python train.py --n_layer=15 --head_dim=32 --norm_eps=1e-05 --qk_norm=false --init="uniform" --weight_decay=0.0 --warmup_steps=200 --decay_shape="linear" --doc_mask=true --dataset="wikipedia_en"
Each number is 128 + 32 x the weight over its row's rms, rounded and kept within 0 to 255. Layers, rows and columns count from 0. The size above them is the row's rms in percent of the matrix's.

# layer 11 attention value, 64x64, rms 0.237, rows 35-63, columns 0-63
size [116 117 114 125 123 120 107 113 121 121 100 114 107 115 112 102 111 110 114 123 120 120 122 101 118 100 115 115 115]
[[163 181  76 130 140 118 153 133 106  82 153 198  46 126 145 100 100 114 161 153  89 169 201 154 155 133 163 100 143 118 142 122 108 151 122 125 117 147 149 139  67 118  99 137  91  95  84 160 111 134 133 158 129 124  86 139 186  64 127  82 150 153 151 151]
 [110 157 106 185 165 126  80 178 111 165 131  95 127 213 134 144 110 100 126 118  83  89 110 146 192 146 108 131 157 134  52 190 133 165 104 163 151 107 128 119 135 131 102  74 133 158 104 103 117 145 146 116 151  99 127 116 122  45 154 152  97 155 139 158]
 [165 134 181 104 102 134 109 148 144  65 113 208 138 140 102 131  41  76 126 188 119 107  73 151 155  96 132 184 143 140 130 129 141 178 134  74 127 101  92 121 115 155  98 114 174 186 114 134 145 130 107 152 144 159 151  90 138 148 122  83 116 128  87 118]
 [192 138  69  74 133 131 112  61 136 126 162 115 148 188  73 131 137 163 103 125 161  75 150 121  98  90 132 120 151 157 168 111 181 159 124 107 109 120 156  86  73  93 149 107  77 143 135 139 134 115 100 105 155  87 135 120 135  83 188 127 165 115 104 179]
 [123 176 126 160 132 122 143 120 134 108 167 176 155 134  70 114 111 108  66 100 111 152 161 118 105 154 114 187 120  68  93 139  97 120 108 112  87 111 128 108 160 209 107 145 134 103 126 157 161 174 198 120 177 100 111 136 174 125 108 174 103 140  58 119]
 [102 136 135 118 131 108 145 118 124 143 102  40 100 218 119 109 109 164 180 156  76 137 190  88 162 136  66 169 170 134 170 179 104 118 121 124 103  98 111 120 158  94  55 164 123 146 134 130 153 130 135 114  98 137 161 127 119 121  92 122 140 102 107 174]
 [144 205  95 135 108 168 120 107  75 112 163 134 126  81 155  82 144 100 146 168 143 124 107 111  63 153 186 129 119 149  98 104 173  86  84  90 127 116 135 158 155 103 133 112  97 194 150 124 143 103 128 135 174  99 142  38 156 165 131 169 140 124 126 146]
 [132  86 129 116 127 107  94 119  94 105 148 173 106 108  94 191 133 173 161  97 144 134 145 141 133 177 109 122  90 152  84 155 129 122  94 119 103 127 113  82  97 152 115 161 124 131 174  66 101 205 151  78 135 191  65 138 122 169 152 162 155 108 193 139]
 [119 114 133 148 148  89 117 149 105 111 170  73 151 143 122 196 179 116 136 121 169 159 160 139 137 136 148 121 113  88  92 173 145 118 115  96 141 140 135  79 109  94 123  74 169 116  53 143 187 140 144 175  53  76 138 166 125 149 130  70  97 100 130 161]
 [133 164 157 167 145  83 179 117 176 162 126 113 144 119 118 107 142 152 174  93  94  80 117 125  87  89 114  72 144 156 157 149 136  88 125  86  97 142 180  71 165 165  80 153 163 111 188 108 136  55 158 174 146 147 114  94 105  94 130  88 121 118 118 119]
 [ 75 131 132 102 128  97 141 116 184  93 171 139 136 111 111 130 178 155 147 150 188  79 133  75 140 135  79 187 140 176  94  96  77  81  95 140 173 140 181 142  84 131  59 124 138 106 135 122 136 172  81 146 128  94 161 108  93 157 117 118  99 142  97 126]
 [187 168 176 111 112 140 144 128 130 153  46  92 152 160  87 143 121 150 140 173 114 154 111 136  90 113 136 144 143  38  93 129 161 128 177 117 153 103 137 111 132 152 176 132 124 107 174 103 132 145 158 103 154  48  93  87 100 121  83  90 123 155 157 148]
 [158 131  97 161 107 128 145 103 163 103 155  96 143 144 125 185 105  93  91  81 137 192  74 174 127 125 149 125 113 127  97  69 105 100 174  99 132 134 183 146 117 100 185 179  62 151 139 117 197 123 128  79 109 117 134  78 148 113 102 108 147 136 176 135]
 [198 122 108 152 146 140 101 145  93 169 106 116 139 142 135  73  82 167 146 102  69 118 135 113 107  89 165 152 133 136 133 140  89  67  80  86 155 206 151 140  87 170  81 116 141 149 125 101 156 161  93  84 125 127 170 190 117 125 109 171 157 152 117 144]
 [146  84 113 164  89 158 127  92  87 113 133 193 130 144 130 126 182 182 104 162 118 152  93 186 123 139  99 113  99 114 147 128 150 123 203  76 109 108 114 121 129 152  51 147 139 158 159 112 164 112 148 142  98  72 176  89 125 147 117 122 103  62 162 153]
 [124 168 121 113 138 128 160 152 145 181  89  85 116 149 152 139 103 113 115 125 171 174 141 172 156 119 121  89  92 128  77 118 117 127 112  84  84 132 112 167 138 156  86 192 193 168 125  46 126 116  82 133 109 116 139 118 128  95 163 188  97 184 177 119]
 [129 123 116 115 153 137 160 110 186 115 148 124  73 125  89  85 161 153 134  94 115 109 195 125 118 136 202 124 120 134  99  92 161  82  98 165 150 112  34 146 216  98 122 105  97 134 168 105 119 189 149 110 130 131 143 109 128 107 149 120 164 123 155  98]
 [176  73 122  87 135 107 148 181 131  99 125 142 128 128 177 151 176  62 171 172 106 136  85 102 112  91 109 168 116 152  72 106 177 145 120 170  67 118  95 126 147 146 152 146  92 130 148 113 121 132 119 102 127 146  95 133 187  92 129 148 123  35 111 140]
 [161  77 134 123 192  90 128  80 152 101 155 124  89 169 161 105 127 137 146  94 138 105 119 175  45 163 100 131 158 102  72 138 138 185  97 182  93 104 138 129  91 153 115 127 151 177 132 121  91 144 117 137 130 107 183 105 127 141 111 100 168 120 178  72]
 [168 179 102 208  42  73 104 149 125 130 167 120 113 149 117 138  99 112 156 168 133 136 165 124 133 123  79 114  74 125 109 170 126  94 182 142 130  80 116 109  80 148 111 138 153 119 194 164 110 121 150  86 129 140 128 178 149  91 162 117 122 128 111  79]
 [ 87 191 110 124 131 134 146 128 152 105 119 154 115 164  89  54  88 138 147 109 165  88  90 188 121  83 104 138 144  96 129 118 116 151 119  88 173 171  79  89 105 101 132 148 129 142 144 215 138 115 108 126 107 132 125 167 138 111 153 107 136  99 223 154]
 [ 97  64 110 199 154 156 149 139  98  71 140  68 128  73 123 137 116 115 196 153 101 129 150 168 106 151  81 138 121 118 178 139 132 140 120  98 167 112 128 135 142 104 142 103  88 202 152 127  92 127 116 111 192  89 171 131 132 103 132 122  84 172 100  94]
 [ 85 171 148 159  43 156 143  86  82 129 120 151 148 180 134 175 105 181 152 147 110 132  74 153  94 112 129 111 138 200 103  85  87 111 107 150  87 119 126 104 147 119 143 109 104 128 144 108 147 147  72 189 161 152 117 176 182 139 114 123 116 145 168 144]
 [152 132 138 130 152  90  54  83 117 118 154 148 177 116 136 103 129 172 195 108 106 129 122 124  83  73 154  85 173 145 166 137 136 117 120 164 128  86 114 174 189 152 133 136  75 127 125 136 139 140 127 145 121 143  63 171  75 125 106 126  77 135 189 178]
 [ 93 105 108  97 102 139 111  96 125  61 103 116 132 115 230 149 121 172 149 140 151 121  99 141 137 147 100 131 155 102  81  65 138 188 141  93 119 129 159 128 188 109 143 146 194  85 137 117 121  73 115  79 130 120 108 137 109 160 190 119 146 126 118 175]
 [148 134 161 124 147 115 136 115 149 147 132  88 108  97 203 146 121 198 114 156  91  82  95 138 141 156 177 171 127 108  97 167 117  88 144  94  93 171  77 132  82 109 185 152 112 167 103  94  79 125  91 147 139 137 181 136  90 110 113  92 109 100  76 170]
 [106 100  97  75 155 196  85 186 151 107 160 106 143 181  79 137 136 168 213 120 134 121 142 158 129 162 149  97 122 126  90  96 147 103 152 179  69 124 154 110 130 142 147 110 145 163 178 120 166  99 116 157 134 122 127 159  82 170 113 100 104 144  95  84]
 [174 122 126 110 140 156 173 127 150 204 146 170 105  55 167 149  89 145 136 135  64 100 101 113 161 162 109  86 106 137 143 123  94 125 108 166 115  89 137  78 110 119 150  70 134 128 140 143 185 108 126 150  79  57 172 140 144 165 134 165 101 137 150  96]
 [156  73  46 137  52 147 176 130  85 158 138 133 135 109 107  78 146 114 112 145 113 135 125  92 173 152 158 164 165 126  70 139 112 169 144 120  93 109 163  70 143 128 102 148 119 113  99 164 112 139 138 162 153  87 123 124  66 160 162 124 140 159 195 113]]
# layer 11 attention output (transposed), 64x64, rms 0.186, rows 35-63, columns 0-63
size [113 122 104 122 122 125 106 107 129 130  96 118 109 121 109 100 114 107 119 126 111 117 120 115 119 104 119 115 106]
[[160  81 198 144  84 141 144 126 121 120 130  80 137 192 128 161 145 114 125  88 107 109 102 140 144 177 100 102  91 129  93  91 129 101 137 135 157  56 124 126 151 182 116 186 149 214 115 103 164  72 166  90 147 139 149  84 125 146 147 137 118 120  89 134]
 [140 152 190 116 170 129 160 103 103 153 168 126 155  83 147 122 120 180  86 184 167 181 123 106 115  74  77  90  76 100 147  95  98 138 144 116 142 135 116  89 134  87 119 155 171 125 165 105 110 115 115  77 165 112 103  77 166 107 143 158 181 115 183 113]
 [ 92 131  79 136 176 108 190 111  95 149 112 121 138 163 147 152 106 159 147  93 124 164 232 132  97 107 108 147 123 177 102 140  90 123  86 212 130 121 133 137 110 112  86 142 132 138 137 106 121 149 212 100  86 124 119 139 109  92 131 138  83 101  88 118]
 [102 168 148 159 140 192 122 192 104 131 141 125 114 130 168 150 130 124 137 121 130 116 118 129 136 165 155 171 101  75 184 146 117 179 108 140  97 112 129 110  96 155  55 111 116 121 146 113 163 122 124  78 156 172 152 141  80  73  52  95 141  50 142 113]
 [135  99 140 105 160 115 149  94 146 167 153  90  78 148 122 129 101 127 151 149 105 106 136  87 217 124  62 101 114 107 188  99  96 141 102 172 152 155 114 138  95  87 116 134 107 165 137  81  97 174 146 135  92 165 176 164 168 117 108 106  94 157 125 199]
 [116 102 172 120 158 141 136 124 106 153 102 182 127 154 138 202  96  84  97 133 160 129  95 161 154  99 178 134  75  92 137  59 192 108 109 144 127 168 153  63  73 114 147 108  99 155 145 103 127 116 139 132 133  73 102 157 161 111 152  92 192 112 115 114]
 [116 104 117 129  93 109 134  85 203 128  98 130 123 122 144 182 146  74 117 153  59 147 153 120 137 165  66 163 134 121 160 206  91 119 103 143  87 146 129  89  98 121 134 163 143  81 133 178 173  86 140 114 107 149 162 146 105 104  93 130 159 195 129  99]
 [180 137 168  71 159 164 133 146 128 165 166 131 144  73 124  40 170 125  28 107 118  88  98 173 110 105 150 122 146 128 123 133  83 120 141 187 151 138 116 135 171 129  85 104 109 137 140 149 155 146 110 139 101 133 140 153 131 129 152  72 120 181  90 125]
 [ 85 153 120 100 148 192 166 127 121 109 103 174 106 143  93 129 132 170 155  80 111 111  58 104 147  77 125 100 125 110 141 148 121 120 161 110 164 144 135 203 101 117 148 165 100 108 153 106 107  99  72 112 183 202  92 145 129 118 142 157 174 147 108  72]
 [106 123 125 126 145 123 113 109 104 141 146 128  74  86  98 154 126 118 122  64 138 147 166 135 136 169 116 166 119  88 118 114 163 123  85 152 165 189 129 153  95 113 218 146 130 120 109  93 229 116  53 159 118 139 146 125 131 157 130 132  98  66 162 111]
 [139 142 123 219 156 113  89 121 143 156 122 130 131  83 141 138  48 162 140 132  54 157 111 130 107  85 171 104 159 122 155 148 154 102  99 142 159 118 111 129 115 164 133 120 119 182 131 147 110  99 135 127  42 151 133 168 196 108  68 157 116 129 117 100]
 [111 138  81 133 116 156 127  97 135  93 139 149 156 109 170 119 161 123 132  75 162 153  93  33 156 135 104 123 114 158 200  72 113 126 125 149  84 169 156  86 101  93 143 116 181 136 128 165  79 177 127 164 146 170 154  85 122  79 145 153 118 119  95 154]
 [119 164 109 116  92 169 111 133 146 114 113 123  90 122  84 156 170 187 121 147 141 175 111 103 178 142  50 148 173 169 124  46 111 139  78  89  98 138 106 159 143 138 123  88 135 129 116 151 116  81 171 177 152 152 160 192  90 144 123  83 127 112 119 103]
 [100 113 150 127 136 186 109 124 163 150 121 149 113 114 118 120 163 129 134 178 195  63 115  82 124 155 123 115  96 115 115 140  98 155 123 177 124 124 125  64 170 143 215 150  80 148  72 126 113  73 161  89 122 123  87 123 198 152 146 109 107  88 114 141]
 [131 143  98 100 122 162 118 114 206 134 122  72 130 190 164 157 135 152 123 104 130 144 122 156 104 132 121 174  92  67 117 133 125 133  59 177 125 146 137 193  43 149 149  50  84 100 164 137  95 147 125 133 156 138  97 102 138 143 144 135 143 112 111 161]
 [165  97 169 133 125 118 128  99  33 109 159 166 117  57  95 163 176 153 127 135 135 154 138 118 134 177  32 109  92 155 103 139 105 136 173 130 139 130 166 150 101 144 145 136  79 111 151 170 118 124 138 157 110 100 108 102 106 170 164  80 160 116  94 142]
 [181 155 123 168 102 147 163  96 164  99 134 145 153 126 130 132  78 102 104 188  71 190 138  84 147 149 188  68 129 102 117  95 126 132 176 143 112 153 162  91 137 123  83 100 110 163 107 169 182  92 129 100 142 129 103 117 122 135  86  98  62 167 120 144]
 [162 134 127 106  70 143  87  87 116 128  77 130 171 143 195 118 129 174  99 121 127 112 195 152 104 133 178 125 151 119 149  91  35 159 126  75 147 120 141 154 136  86 127  97 197 163 133 168 143 133 153 134  94 135 105 104 144 158 137  67 102 135 150 119]
 [153 188 139 104  24 146 117 138 139 137 138 136 157  63 130 123 121 181 153  80 105 157 147 126 146 109 148 107 110 129 180 166 127  77  64 188 135 110 159 106 134 160  82 127 142 123  86 116 137 165  71  76 155  92 125 113 139 157 145 108 160 137 147 132]
 [136 113 182  73 179 157 103 101  64 113 138 122 156 162 162 110 154 168 134 146 129 144 116 121 107 169 107 132  96 130 155 101 154 111  86 198 151 167  89 156 138 132 122 100 148 162 102  89 111 102  94 144  51 131  77 118  91  83 154 130 144 188 176 105]
 [ 96  91 140 107 127 113 140 149  67 116 150  81 124 150 118 142 122 158 120  89 140 151 135  91 125 157 172 108 172  91 116 149 167 102 150 185  71 146 194  94 157 156 135  77 103 118 140  59 151 117 166  99 171 166 156 126 138 177  96 168 142 105  95  65]
 [ 60 180 165  98 129 123 140  90 149 160 103 131  98 168 152  82 103 147 132 139  61 145 113  83 113 120 150 128 163 137  75  94 151 124 110 148 123 109 141  77  93 193 134 157 168 102 108 156 137  94 119  93  94  83 142 123 138 160 169 158 208 136 135 180]
 [110 120 163 170 191  69 138 147 160 160 149 126 142 104 168 143 181 101  98 100 125 154 140 166 181 113  85 126 115  87 142 175 116 121 128  98 145 163 126 112 124 134  85  55 150 141 106 103 126 114 146 102  71 141 115 158  88 201 180 156 110  74 120  93]
 [136  77 134 150 110 106  88 165 143  89 134 137  93 124 139  89  89 126 102 167 138 132 119 161 162  60 180 175 123 110  88 166 101 144 164 166 139 149 103  56 124 100 155  62 166 206 146 145 136 106 148  70 140 109 148  97 103 113 139 180 127 149 114 136]
 [172 132 111  80 127 145  78  68 158 163 125 120 144 129 123  88 117  82 133 123 141 199 153 109 138 136 151 114 173 131 107 205 133 115 145  95 135 113 112 152  93 139 104  70 174 146 138 140 129 153 132 167 180 137 126 145 119  78 141  79 172  47  97  82]
 [127 156  98 159 136 122 100 124 119 185  88 151 159 163 138  62 136  97 117 128 133  89 167  94 140 118 121 165  80 217 154 122 143 151 130 108 149 135 185  93 136 148 170 121  77 103 142 122 131  66 102 147 205 103  98 111 106 160 104 137 132  63 144 103]
 [ 95 142 148 109  86  67 156 142 159 145 191 144 158 107 136  63 127 151 171 126 116 217  87 149 131 113 207 123 134 147 156 131 126 186 125  76 157 151 114 156 108 121 166 125  66 136  82 116 108 107 112 110  79 147 140 135 107 102 139  94 158 106 104 107]
 [143 166 163 146 134  90 167 123 130 122  95 109 148 157 120 144 180 155 148  72 108 120 115 138 134 131  95 154 115 135 101 162 135 180  79  94 161 139 126 118 166 114  71 122 114 105  76 154 144 125  50 155 116 170  98  95 176 117  37 153 155 140  94 188]
 [147 156 112 119 147  45  99 139 149 179 144  85 121 113 121 164 136 134 126  68 122 122  82 130 163 154 114 157 111 108 152 143 160 128 158 137 140 137  64 167  73 202  95 111 161 101 127 116 103  70 165 113 153 139 102 102 185  87 116 104 108 190 134 166]]
# layer 11 MLP up, 256x64, rms 0.324, rows 0-23, columns 0-63
size [ 86 111  85 114 104  83 100 118  94  94  95 115 114  88 100 118 102 103 108 128  76  99 111  85]
[[101 100 125 188  77 153 154 138 151  85 139 131 140 125 107  97 109 163  73 123 104 174 132  81 112 189 146 142  58 120 136 122 121 177 169 122  57 204 141  85 104 160 120  85 104 153 104 136 146 127 102 115 165 153  98 178 156 103 157 121 157 151 142 110]
 [ 86  74 142  83  83 151 132 156  86 106 104 143 124 122 170 181 162 109 135 162 158 168 119 123 152 100 155 206 132 164 159 124 107 115 131  81 105 147 152 119 154 120 184 106 168  62 168 111 165  97 159 140 105 158 118  85 153 179  99 147 170 114  94  99]
 [116 135 159 129 153 139 141  64 156 203 102 132 122 176 114 119 179 136 125  95 111 191 137 140 104  82 144 115 101 181 148 136 149 177  79 180  73 170 119 160 163 120  89 132 121 124 102 174  95 137  94 158  85  95  96 139 138 150 102 175 159 140  96  83]
 [110 121 118 118 191 103 118 132 109 101 164 135 120 158 150 125 135  68 138  65 157 156  85 165 110 102 122 156  80 104 137 142 140  81 145 107 120 163 137 207 136  72 146 115 117 101 134  49 118 135 143 107  93 135 184 121 122  65 154 173 154  71 165 119]
 [106  93 110  81 168 171 176 139 101 113 118 126 144 165 115 165 106 143 108  93  82 142 119 126 117 155 116 124 119 143 180 164 132 171 122 132  82 149 118  80 125 128 137 191 138  98  86  81 182  94 159 153 129 134 101  90 144  97  81 155 134  99 210 204]
 [111 137  77 111 137 135 127 134 110  85  91 136 144 133 130 131 169 182 175 134 118  93 151 165  82 119 101  83 112  81 117 140  71  91  91 109  87 161 121  99 205 148  66 118 138 123 138 106  65 108  67 134 159  65 105  97  91 143 116 143 126 114 109 178]
 [144 124 130 136 133 125 151  83 124 159 142  75 130 138 206 143  42 171 118 154 111  79 166 104  94 152 120  71 160 119 146 128 137 123 137 164 188 142 150 111 198 136  83 103 161 126 160 110 147  97 146 104 101 189 135 123 167  98  85  91 155 124  95 153]
 [133 124 134 133 109 151 159 158 133 209 122 164 131 158 127 126  94 121 142 142 148 159 119 111 137  28 158 136 121  94 127 148 184 135 150  99 150 149 111 111  74  49 140 151 127 128 167  61  66 101 109  95 120 138 126  95 153  96 106 137 103 176 175  88]
 [ 73  34 105 170 183 123 165 183  82 113 189 144  69 133 162 122 145 139 142 138 116  99  91 133  83 118 141 128  85 102 130 131 126  52 131  95 130 143 115 109 118  57 126  82 113 103 113 111 116 157 127 124 136 165  81 159 118  98 102 147 132 122 106 149]
 [ 92 110 147  97  67 216 141  78  97 141 160 138 111  99 158 152 122 136 129  81  97 103 136 131  71 139 111 142 163 143 100 198 122 144 181 155 102 150 141  60 180 126 115 107 107  99 104 187 159 172 159 131 119  94 145 120  78 115 118 112 120 121 138  88]
 [118 138 152 110 124 163 157 161 145 160 160 168  85 133 151 135 103 125 138 152 171 156 164 124 142  74 107 107 145 136 120 217 133 146 115 155 107 124 138 143 166 205  81 127 140 137 178  46  80 115 184 121 150 142 197 149 179 136 126 134 133 104 122 163]
 [ 71 103 162 137 155 163 165 120 119 122 117 108 111 113 180 158 138 135 132 146 128 113  70 131  58 116  65 171 141  86 130 134 136 152 144 167 131 128 162 104 207 162 150 119 104 128 151  60 133  78 192 170 169  99  87  69 125 120  94 136 121 141 123 121]
 [134 112 109 147 127 111 107 160 152  96  84  88 109 150  73 106 109 127 180  93  91 163 117 118  45 135 161 123  80 110 138 104 172 155 159 166 121 146 129 133  76 151  86 154 128 131 115  93 104 146 133 130 146 144  99 181  98 125 137 126 195 192  58  76]
 [104 151 153  63 129 167 149 191 108  59 105 144 106 121 125 173  72  78 124 131 183 173 123 145 143 115 155  91 135 123 225 113 128 170 103 144 144 119 119 160 135 177 158 104 142 152  99 128 133  97 107 179 112 167 115 146 108 104 135 168 158 111 137 172]
 [116 109 156  97 130 145 152 165  64 119  62 104 157 121 129 171 136 125  84 157 107 149 127 162  96  68 118 133 113 142  93 226  95  73 110 140  97 176  93 136 104 140  73 121  93 173  75 128 121  99 140 125  88 107 118 157 131 102  82 121 134 100 108 159]
 [118  99 129 105 181  94 177 120 122 118 130 119 104  60 133 212 148  92 110 146 121  91 169 121 104 151 109 123  87 110 138 137  74 121 141 126 100 151 174 123 155 186 145  83  90 126 120 104 125 125 119 138  55 164 158 104 171 101  88 135 151 102  52  90]
 [150 139 146 133 100 138 139 143 164 153 117 151 190  69 135  77 102 115  89  96 165 114 120  56 125 147 109 123  45 154 134 175 118  96 199 121 135 156 112 153  94  78 128 179 114 122 121 128  95  79  90 172  70 151 115 114  95 113 128 152 147 116 159 159]
 [140 198  79  61 119 129 157 104 103 112 135 133 108 109 191 189 164 118 104 119 170 147 141 141 144  98 150 138 126 114 125 154  93 136 206 104 170 173 207 131 149 106 145 121  93 169 162 120 157 108 153 153 133 169  76 145 119 122 164 163 107 134 171 142]
 [ 93 124 110 138 124 134 126 153 143 115 105 165 124 146 127 100 111  98  63  95 133 134 112 114 180 106 129 121 120 103  71  85 132  99 190 113 127 177  95 118 137 176  88 176 129  76 185  50 150 101 152  57 105 123 129  93 175  87 124 175 164 127 108 152]
 [144 140 119 163 120 118 156 148 114  55 101  91  89 128 128 176 126 104 160 126  82 132  53 101  74 111 179 110  87 123  86  96 137 122  94  73 151 155  50  88 159 115 102 136 137 167  77  84 154 114 133 135 109  89 105 119 101 106  87 145 123 105 164 103]
 [123  90 111  95 154 114 133 112 139  96 101 153  90  94 107 192  87  54 135 128 108 144 169 136 125 154 170 142 145  99 108 156  83 140 182  95 128 104 173 111 208 164 133 145 127 139 135 144 136  99 153 142 115 122 173 149 173 186 128  43 131 108  86 154]
 [ 72 131 135 106 145  58 165 113 145 124 108 143 118 105 124  93 126 152 130  98 218 158  70  84 108 116  74 145 102 106 130 194 180  92 195 105 152 123 120 113 127 136 106 196 140 108 118  81 116 113 149 146 158 191 121 125 152  91 135 148 131 150 136 127]
 [ 94  62 161 119 161 145 133 144 151 109 110  90 135 137 102 122  78 125 128  64 103 125 185 171 112 106  92 109 126  83 133 143 121 112 118 162 156 134 125 100 147 156 134 185 140  97 188  90 151 119 166 165  56 111 128  85 135  62  89 144  60 120 126  88]
 [114 102 127  77 165 196 140  95  98 150 149 138 114 101 177 145 128 138 142  91  87 172 144 105 166 112 100 137 105 109 135 157 126 120  85 150 173 158  73 133 170 151  74 187 213 126 135  90  84 135  86  72  96 110 160 127 136 117 104 109 144 169 140 107]]
# layer 11 MLP down (transposed), 256x64, rms 0.0796, rows 0-22, columns 0-63
size [ 94 119  82 105 113  79 101 123  95  95  91 113 116  86  97 117 103 102 107 118  86  96 106]
[[153 111 145 164 119  51  94 179 161 135 148 159  48 205 101 113  92 110 124 129 127 169 159 102 152 126 159 141 131 108 124 135 118 154  49  96 160 104 127 187 129 165 124  88 102 123 149 125 105 111 171 170 161 106 132 123 147 125 118 156 131  76  76 154]
 [ 99  73 137  76  94 120  90 180 125  92 145 156  73 150 145 158 114 131 104 160 154 136 147 157 191 118  93 134 147 152  96 113 111  87 102 152 170  94  83 219  94 155 114 132 111 102 116  92 184 150 129 157 117 173 165 180 108 116 126 109 152  83 133 114]
 [177 106 103 145 130  75 109 124 137 176 157 111 129 126 110 128 136 116 160 158 131  70  74 173 161  85 130 132  84  91 134 151 158 137 134 121 108 147 134 240  73 106  88 115 141 171 142 136 111  93 139 112  57 123 150 106 181 166 126 112  79 129 143 149]
 [103 142 150 126 178 135 137 156 163 101 167 132 131 151 156 104 159  89 147 199 173 108 103 145 122 101  96 146 102  86 205  96 156 103 110 121 204 118  91 152  73 110 158 152 110 130 137  82 177 148 113 130  98  93 101 145 135 110  86 143  60  84 155 126]
 [111 101  95  92 207 115 136 165 112 169 117 161 164 112 135 133  95 121  75 195 174 142 103 112 160 113 112 112  92 136 162 126 206 159 146 181 156 104 143 109 125  64  83 118  91 148 111 105 109 114 176 112 136 175  92 143 123  75 143 101 122 109  99 156]
 [ 85 117 134 185 150 134 134 141 153  79 115 175 108 148 196  89 109 174  84 150 136 186 148  80  67 134 127 148  67 103  84  82 113 104 124 133 109 116 122  90 163 128  85 131 133 161 143 117 200 116 133 142 109  85 132 149 122 171 140 149 144 148  72 172]
 [102 166 122 133 103 139 137 166  83 134  70 134 124 134 147 148 255  89  93  80 136 125 113 117 119 170  95 109 176  96 153 101 187 158 131  98 108 121 109 156 108 111 189 141  94  75 113 157 164 153 154 127 105  84 143 144 137 133 121 154 139  86 122 118]
 [131 132  95 181 104  79 179 135 153 135 106 123  92 136 144 113 136  68 165  87  89 146 150 152 153  84  65  52 173 123 185 104 162 106 158  76 144 163 134 162  77  94 118 133 142 139 171 154  86 122 127 123 168 123 154  92 172 169 123 159 109 127 140 132]
 [153  49 136 139 142 183 149 103  82 171 140 156  88 119  64 138 129  66 122 102  68 155 145 114 167 151 173 152 167 131  99 195 137  99 130 189 122 144 102 148 134 142 150  99 109 136  95 158 144 166 139 119 105  69 119 133 123 139 127 112 144 139  62  86]
 [150  93 157 148 168  68 110  97 200  92 125 128 170 139 197 109 161 161 131 112 129 157  56 140 174  96 141 100 119 130  71 108 121 114 104 100 179 141 158  97 204 103  82  89 118 162 106 166  99 126 124 135 119 104 118 128 116 124 108 182 146  98 110 119]
 [107 125 132 168 124 116 113 112 145 107  83 128 173 121 174 113 158 134 116 126 107 197 151 101  62 154 158 173 134 122 171  95 117 123 228 143 133 139 157  69 120 129 154 137 118 158  97 188 162 131 107 108 162 100  98  83  83  84  71 123  91 143 130 140]
 [132 135 130 116  97 168 112 127 181 145 103  91 155  97 132 145  64 145 139 109 109 124  80 123 129 136  50 150 170 147 116 122  77 125 154  94 160 132 127 101 162 117 100 125 157 132 120 140 100 112 125 128 211  96 159  78 147 227 164 139 121 108 155  61]
 [163 127 101 160 181 147 145 158 168 158  90 110 147  81 198 141  91 144 109 102 166 126 172  96 107 118 141 137 129 189 112 132 150 110 144  66 130 107 160 133 128 113 116 109 178 148  55 116 132 103  59 133 143  81 142  95 172 149 133  57 151 100 142  99]
 [121  88 114 139 152 123  96 142 161  94  84 122 147  83 133 190 143  73 107 163 154 121 170 145  89 141 124 102 140 149 172 128 137 111 144 124 136 149 143 102 187 134 131  16 176 150  87  81 108 153 110 167 132 137 148 120 159  86 121 174  79 105 115 175]
 [ 82 129 109 101 117 118 114 150 126  91 130 102 118 126  93 131 192 133  60  93 107 166 189  91 102 114 112 167 152 114 141 138 122 136  59 144 114 174 133 169  97 128 179 118 129 132  44  96 135 173 149 139 134 117 150 116 108 133 116 200  85 157 169 184]
 [142 118 119 196  98 175 142 104 148 143 101 112 123 163 161  54 139 143 132 157  99 142  98 125  78 118 134  90 142 145 141 142 168 114 131 111 128  86 224 114  56  69 123 163 133 122 171 134 112 122 130 185 177  89 118 118 121  88 123 123 185 124 134  93]
 [ 81  82  95 135 147 156 128 148 120 161 176  89 118 142 116 109 175 180 130 127 160  82 113 115  77 216  70 186 125 134 146 143 151 163  76 121  91 119 141 157 102 145 118 136 141 115 143 163  73 142  71 182 148 117  80  98 132 127 139 136 123  86 132 169]
 [116 106 146 181 161 139 124 148 135 140 155 140  75 165 110 153 128 186 119 177 126 101 142 108 146 126 148  95  39 115 107  75 116 115 141 117  76  95 107 151 165 158 114 152 103 191 128 161 117 133 131 131 108  93 149 110 125 133 178  85 199  58 103  81]
 [159 118 139  78 112 152  79 103 139 112 137 158 106 106 125 141 147 117 116 137 149 140 149 156 162 122 156 134 195 120  91 149 106 184  99  79  95 173 116 172 111 158 146 118 174  81 164 151  94 137  67 129 139 134 200 165 102  89 177  50 128 104  88 111]
 [213 118 163  78 116 150 210 154 134 114 105 131 145 159 133 133 143  95 139  88 142  94  83 102 135 131 123 101 115 186  95 178 200 114 120  63 134  87 137 133 159 177  93 125 147 125 132 103 122 103 140 151  97 108  88 121 138 164 110 120 181  81 111 103]
 [158 125 104 164 157 119 153 139 152 155 142 117 199 137 161  72 131 220 136  85  83 105 126 149  82 161 103 133  62 105 155 105 126 128  68 117 161 137  93 142  90  93 109 112 169 143 129 103 141 133 188 116 133 139  56 120 114  85 118 153 149 150 155 105]
 [123  99 135 159 167 202 147 175 103 104 148  68  75 120 157 130  49 147 149 145 132 135 104 165 101  78  92  90 147  72 120  48 145 114 158  92 132 134 145 116 117  95 150 102 136 174 177 132 103 112 150 148 166 154 128  85 106 119 158 151 138 110 165 147]
 [ 87 109 181 161 113 177  95 104 162  96 147 101 104 120 124 147 172 103 151 177  91 150 169 124 121 127 124 106 134 136 113 163 172 104  81 152 154 109 103 148 149 140 121 102 134 115 168  56 129 126 178 176 129 105  77 122 145 117 104 127  56 167  66 195]]